config.yaml
num_hidden_layers: 13
hidden_act: "gelu"
norm: "layernorm"
positions: "rope"
rope_fraction: 0.25
qk_norm: false
bias: "all"
tie_word_embeddings: false
init_std_qkv: 0.0354
init_std_o: 0.00694
optimizer: "adam_variant"
max_grad_norm: 1.0
warmup_steps: 313
final_lr_fraction: 0.0
doc_mask: false
Each number is 500 + 50 x the weight over its row's rms, rounded and kept within 0 to 999. Layers, rows and columns count from 0. Numbers have three digits each. The size before them is the row's rms in percent of the matrix's.

# layer 8 MLP down, 384x1536, rms 0.0357, rows 0-131, columns 1440-1487
099:538512507401429504507517502562444419506516638558485474473495529451493586523540474473506630525468476503489531376531549508496549503582525492523482
101:532515452509468482446520557567531447577554510491520513534501427561518513525470471455433460538498433548481504481454506456537440490522560508442571
103:511537528482555526466481482496509532478458485487444485467420440505511564555584473570553483470469533501523479558564575529535513515492470472469553
098:553491469581531437460525446473483508530504521530559466538565456489566473479545514510461482578429442583556461288549448422605561566457565527531528
100:491473487483480510447459398583532482441527601538504540469498567482449534458482423513475495512561570484522520492477635532461506564472468515541519
101:515514535501391525450415491479559427466545584509472534481395482515528649519513543448398494477538459631426549518484499520537547544541440504561534
099:553514593530390466467458530431450555530546492442503467494499470495500531516486451448521538530519529594469459489549511498472501433423435493545444
100:503636465482397556471433465528535351528548491514468505491521481416581478519512461465433436561542623543581492517431608655360499606480460501506666
097:524505469467468514457503539452504531446422425545466525548537519560476465594499561473540385439439377465552535507503456522438467550454548434523458
102:424533455499485449501479546422431538509505452489423444537536502440533504579547516534477522566587541410500493576478465491454610521435444477559461
097:436450531447569512497528423591411578488495498523468451528631528544546345513394458483476496388509499546492533287591539523528452482541510488490427
100:421458508654491472541418486514514501483420498526591475418508509447529504513457522401570459515421491421584485635425511462473556505471501430391433
096:478458484560508470487539497658531644445453516460526488545558572540403480468442536631510433513562486556452477457545432472512561415628557460440395
096:467552508486478576468486502505536477459437575426506478433521498507524502467519479535516509571510503565512552606451500475465511464576541547628585
092:532454601536567499564474503402614539455551473437557505501481484429511450497523440488502479613541460413536536356454541463456442468454481482545520
096:510467496538457403502517561463523481487516568384527433480595519410558517435495465530493571507567591399451446554504427503480556507462577444487457
104:525523524580392497448534530487463488526505486518512473488554504503453553489474542476446533487580475568596497519547459462372473516516440487507490
096:466520489576525470493516472545533435480470564446492503448565467564520513428493478505449518574545499532495393473416490429492471553464499606575602
099:510535532437419472596492525467498572496439499554517428534465543416493412470447587505471482581535486507524516405442468539376392464584571486461422
100:441467496513449406464553467430559505508456456437431473599488488530525511453514532596473454476453439486450411526489466562569478417436550454573534
099:486466475509460565453513497412517495433532457517478516482469557486500525512499465550459481580551472411519441511477562557434477501514640443599492
097:475463526507497493489490465486491491490463519529479517495580492511527538518468457606468586509449525494534459553561566517486434462499499501532527
095:524417506604496520587515452532516517493485506554499487476595518558536440455480547475517513480588568516409548523540514505442427436534558450419549
098:560399484522554515538512538507526491494544457537536445589521520548542481505507555527550414481605495552432575616425580501496506504480560499495544
109:442461493455474520500525549556498539506449460497588514487590629489506420494524524442529510523550472418537488396487437459488527477502413477513508
100:495471463550511502539486522535451389421507463532534527486473523519560459504523489494720546633476528462476398591437450515439509438556474555539517
102:438499508460483404513485530474497481487518427482468510498484547484487534488566549448467474443538511400519436530458482589471452499453431514565505
097:496419567477580518520452527511566472457537439444492530520539528483458490488544510461389536465484499471422541494497541485539490555449465496525593
099:557470450520478480523551493489543404484530446504475575554418515509415424534459477647470568429467486376534496524494481496477462563559469509506528
100:423573388545435571480490470547468413520478534514363573593530558475439452515498462511543590536470536426521401485502511554450518486568490486567448
100:465470417441545559432471552511507495499483530472459491530521525564495455456459467520476481537494478521510548551566553518448559420586541504532421
097:435417519494425495420448512509504409490512497508451573524444525531444522601561534482458477424502517430521485439496523489502328491485450515534541
097:546434529554612469448496542434492478533560430493551531584462642459476423522497489358447508514448454535479360527477434465557586485492420453482450
097:432499452531457532507531522397484519411475539426454459488429467483501542571512502506393466404470593529540535446499435588503499522460445494483466
095:492468529413490513523427444451442464526612482624539512498473515442510517553619483558530406616568455504444593571516498484458510575494527430551546
099:550606438447479479435543491559508374545507416535472576526396465536526544449453460563498559499464428544448521506473444545468366494542428512483481
095:493514535569497422538639522520490523536465468498464542586524476552539511492426451571535414393415441459554521437525458504546559509610536443396492
108:485438456596530434419540527468432532495447505527454441534548569576528589425574501481512533542478539489571515456601451587475571438493440531531488
099:586486552473520384465411568456478482411500371433489512533435496476506458434443527520584499542450490512469491502468511465532542447490386410487476
099:516553534493532511549523444543609514547505494542480559441539465485576516428509479434540618536436454526481520531486499436530560493504362594482524
100:518467546482568560513519496575552487491500483553543512530434479419476444447558461510511436497472482569442518508522592520458451543622534506412559
096:416565514525474457524500433487604521527467522497482536605521498506434478547500499524460514487491559517454503499468519478453545471496457598499420
101:472593532585524426473568514436464544482425452531512459509460490512518505515509489483641458576562462532475456395475466479464562538513550558501474
094:423547418538498502499512497549484429434577456537435526504485530442425522511389491576522468542481394533526493484526514502561467499527521491353486
099:546499561437505567495507484536428454546457478435464569529486568446529584520567481654500613458412552583446494373542563571527568556473383468559521
100:563577454465475552357526415505426478437484499428501490466505553522581547518602427507542360534535450523530422438596465573499463529555494534511558
103:408554497526506564509480496473497526520540489613493509515435518452436540446598558556630532514567494560513485468507458556474483471531475501541556
102:486580440532505623526486476492567493483528528491428479465486543478502423563485512485510461606566487547608477561580572536476520520409447486566493
130:454475469529521471569449456495440558472447492492600462514480530479524415460488530428506473488548357490545504335453493484580477501470577470462466
082:530485499443613492501494448454589567505511491505570621532449511502515519397478472550559450575447531421557527452464457472471444505540416558486523
099:510514496439502487501513446411559467434480472441422416508571456603430626453485497504552470463490539465516556426481486530514561545476562574453462
105:483543493442480463476496479459518514516542594541547528439530510501491476582429483524491557523611541450485550512484455460500499524558455445488470
098:509513420548486527534580469469521483483533584544416445429502515453455578460485425512592497544510476518522534551525517510543442547630516540518529
101:550568456557491623485568515496520539502465569531461521501532382429522558567463566568451473469494549513506457454541522435556500520385504547539532
098:456523513542549532548446545537515498510462510451579519556501474527541516400480531439499436519494529480528479385456478472560547521517527538497455
099:437455443551497462501470536541507433515492495481446493559529499482560518440493473467420495471501473542439535535510450515593547454470523416491486
104:642490521498519493524585457517526364483488520456442455458520580559562475503436460463501414484443455565574492492517427542525498485510450522423519
101:478460478506523460535401424502537541524520445425503530475470529480529436523506480558466486502572565522552480757481447475498422448567463453496547
104:527477612500502499469466506592504511505481499571597629418543462482616608513430477438539499568503596420536479390446465427617458561470567544567474
094:551498508557494452557496461663599445545557537494563410550504473499513501375470437493470541426477462554543560644493534577540493462619556507580564
105:476474411493585525530530540586420506490419484414493601514485535514563471430424528516538515501558526503517483537481510478565483524388477483424521
103:517529480528467529550492523506618539517520517508570477528455477467457518521461459464413544575393569543494564507467490484408446526460420513544495
095:538510529615426539527488511534480467448518486450456498573451631482549438455529543447466391432479520421464409516420544496526582505511443526582484
099:554522416527475552553506547472476590494551519437509527520550535437521526504468474524480557580485521454532540492511586565472454539528490472478484
095:478520492399490519522463452433432535441560565441574442545440536528507548506388518439500551391502530541451493563520512520474517552551560458505444
095:511490551481578554464455473473574401457482586471497515483453517501455520497455462511469505465491557510412502529560533521490487554505526546435491
098:541551561509485509587476474429506529447482544442537600501394453576485484443496526528459509529478536553467462612486605498463442526504589408479474
100:439475419408465536459409501451439611528489474484414492465445395476579470455504448432512564507421523496535567525499563576439534489462500431457407
098:553467505471518533579455536560417574599475474513544476430438528479508531552557538457454574467514483508437513526510558454497516527524511491526535
099:501413502534527416468483477492506464487463553420523479550454507454467461552415474474419470536557483488479447506349487499544432494545402496567411
107:492518600471493436500467458451565357510477407556578449472558567558506543544422501500556482495501524552472480504499445520466484547382477469468369
099:429538475478524527424502480505476476540478508463468460478462520508568483469597475446511450513485448495497473398438493483458483423421441515531565
097:536527545453529431492573461499479528518506579539495430509538440506538493449508443526485466518513501504530486538543463576440501480565522486499510
103:478448423533454468554561465484481482496494497469485543518439573485515434555483493440430494501417472421569480478470475467432539479442421508561475
097:458494541486481540390547468486555438507503560432416559482479505428578595491456456580529566524552444454328502569496465526541456499440442544526490
099:456496550533548527628550605464517477479390477503443470536515625481516412456409464520553540451529449393544472550411461440577511458432452610480521
099:473511406501442367441460553490513508456482462460507482455489457498472494486537480541501490458542560455466579479563470474574571562519510472441462
095:566517470551512478480513449546527507579518488575571504500476456523537393594469475475460528522484557554482552550483496529377520490446545481495460
097:386472471520505523531548492506408477420426457546550522542580418493566580510566492515437455569574487542503455526464410394425432508496569500518552
100:508380582516493579569460525539521443583446551544539504451421578517440416410472612554511527478453479487599553490535583467508538515408474433509461
102:487515487542480391546513384433541518503556483484464410438530458428490534526567539435572443528576535496433453504489518502453577512549474541538546
098:422455458530488498504485488634544496507516509535484505489522498528439536494507435358573534543505478501476527510474453440571542560445530424502512
103:464557520541482424467573463523521541537540590457487549502446518479496502598532495580485574490532512552385525647472428549520449478530578488513493
100:518541516468586454498492456502517536508568521539471457519517454498540522430473493503507497546452537597502481535457469515515485530520488494443478
098:475597539488525558518508482393447596547496520498516520462513550408404566511550460462514535491591547534504479407430492524355465527512585509503564
099:473491533532552546478563393451421567382504475535538519518541435412407512539522473561396559461486534500429475604458510494515497453528513529535527
127:491488527549492465518475504526398502484471493534580466557447554535449493508525467505488507497482409457536546401513440581538490479473501430461489
099:481538505516430526482588604459445440495456467464458569484470501487488510543401489452577594405463530501588605420569392508461527486465476535496544
104:382498539480461582486500506512504501493465552547473490459471528495438461535489448424503456399449561444564488633576431484590503474558507509499454
103:427494500492522562558487503517532466421553434538591587495617532586500517453583423507507458402522536445531534571525394553531534521521449510442541
094:396517483470450486454504530492477551563542596532502470590560421424489472477539536482540472427555451454480485410487449540489429510462464449445495
103:487461539481606467500460478382551487460506563506562597376431478511515559534475481548538539532443559370483523574566558471462516547525509522485552
098:463445525512522487532489495517521419504526481477486531509417566543521551534482522459658445538502489508521550569443499430540623468558521590470475
113:450481511544500500446591526549431497499537414535426511632500447511439435511517511487451460508432465507424562536503456485493550496402492560515463
101:489576541522442508527500516473545469527611470469542448548384570442481484561561561491414551538467502432462489524511608564507554465504452474470508
102:474512540482535442549401501454483549436478532510482459569464584530555566470526586524438427563490487441470437505467489475468513455422526537530600
099:572447601499462593461515493519633516490490431433430505391502524454494538407559496555519501605499481542544553467499494482520441481502433541481533
126:406526529482510517603489405471492600473443465494615503523486529400528422490507462456489485553490520460548494562418508508488520527471494430451593
098:421454450469468565632486484501523503593530508490546518410433539467491498533530502517532464521583528467514491543566417524467619577571596513467462
097:448518496463613441442564468485466534494485492517507561532512463521547446551558535499463506477560548671557503548524553398574580481493511461526617
100:489577511510517535496510534585428434485466516516527539423490471475495516491473454441499437515446480485552448549526524521425438495441440555497544
102:486486479504474556437443529460534572514432518501494445505476497532511509486500451508580511612432525489491421633496483527476538559597442494528510
101:524531488513499522475503547515529433528577428584450615492528491520501344482557554623454494440498428635500546532517540435499490487546451473462509
099:456490509439422555457545433480505583484414435541476494452435450595483528460503487549557430464441510606505504415462428442505507503579431511516575
098:458441554510592489473584525538501419433494411501450517447440594460432471469451519553446575480471503460478543590512498522486539554473544511471492
099:448468491537445510584445607510459613494490506572552602433495490524550446407479543516467490564508501473606494477588518465535565560452631471486478
105:465448411533478364531428408478540513529511539475434470486476479532526462629456438540471448540522463443574436419517591410478523410455508439549473
097:559466496411495515570437472435458446496404506431531589523444450492494517420520550492464474543394495470484460396495473560512458431500439511464472
096:489475410491437499518568447603535443508480616496485447500532525486476538401544522509537511524461504555498468502527531555479533499418559467505507
096:498536478450467600527482532531530466393454464558457521535433445534549480491614429550482518591526483511561490618454606442600529469535458483551470
103:565469524509518531481527483519463529506538518490434524547432509398467538535545499522498470565504447457519546447597434584555562545440546444506435
098:458551532552537515602466568564457425467497467533528522465529584549499469538509549423384567442524582472544551576455566372469491514471477507544460
096:422520502490569495364481453605383523546460516549561482473546497446479529567522533541500571497457512568509454509470570414519514537564545516468471
097:582537512499510589579489552595477512594415551547564448523533436562585496533568447433427576562560469552485571527478571539594470479563487506530447
100:570501406526456518511518499505529579489490493526512493565459457532515546471415527488491432581549494523555523432498563536450516484492568577539412
098:377435588429536499404501506483611450489495522439386534447449526481471498502519475477622490589492473493495545563437433483523417476515550470574513
096:442488508540550601393496501481629536474562502491507495619586525577549531464486509494493489461497524427463547505487479578502456461493369528504496
099:581613499447446441431505580526533450547548463480474511493532478548433522528477450623432549491509498619550517489559462536564477582534526445517491
101:555573509568563506456560447527526474509519573462651445494453454479459472440438551434536521439503453538531541585553489571432498471403492525517582
100:532503488507455423467487488524611456503549530509500473442520521479509489569507495410504520544443511595546489487549490494516602521459495598484570
101:534421413491498474568463460531546518539479393555364512480458428492504482495480442417477419416476483557554460413494527470449539456507485471495485
100:602559512511411569529512550555462398480581532441520621493509493486488600564429485510430562515517595533468481424469464419464449490532522477496529
105:593531524494439536443451479504589461397448470508575541444489579430460509512475526587611542517571552563453491528477501545525572518462432539543474
095:491543518532535483558441464514543600515547525455576503544470440481547478499382484549568487574515476510495511495413453435523591452468517553488439
100:544494511491449470443472427420403482449539501501492479450447423385490558542558429401517544563461466520374429485455468520555441489446481458541505
098:477499552504426420568467529470428471460418398543471506463504512470486434501532434550417456523600560486571468485539406470429525470429503498562524
105:569479484496584524484517424500551535512458473470519493537552620415442464591534467513506563555497473435550518448486432531473507553463428499520516
102:462447544484486527460402593633475542463542517491502432477635503425501541496542487412560509514549491533570375534477422566471510419546600461590505
096:624528494466453493531452432453558510508571560509511474471420540541448497490542529586454430574474519479474512522518360424558493547462433513469405
096:506502483497462481404415475462414460426440505524584427427510551481551546547554551501607413528466442615467551503547481503529505553479585547492451
098:512551472504400466452534463501524479512463464510460497393609449455463530596463533439617578523435465537506455479423442473447437462472446554543434
095:541430553495512602504570474473568466496423411501498532552550485541453477528456451498517523470535543532417424536491595545444475528498474554544479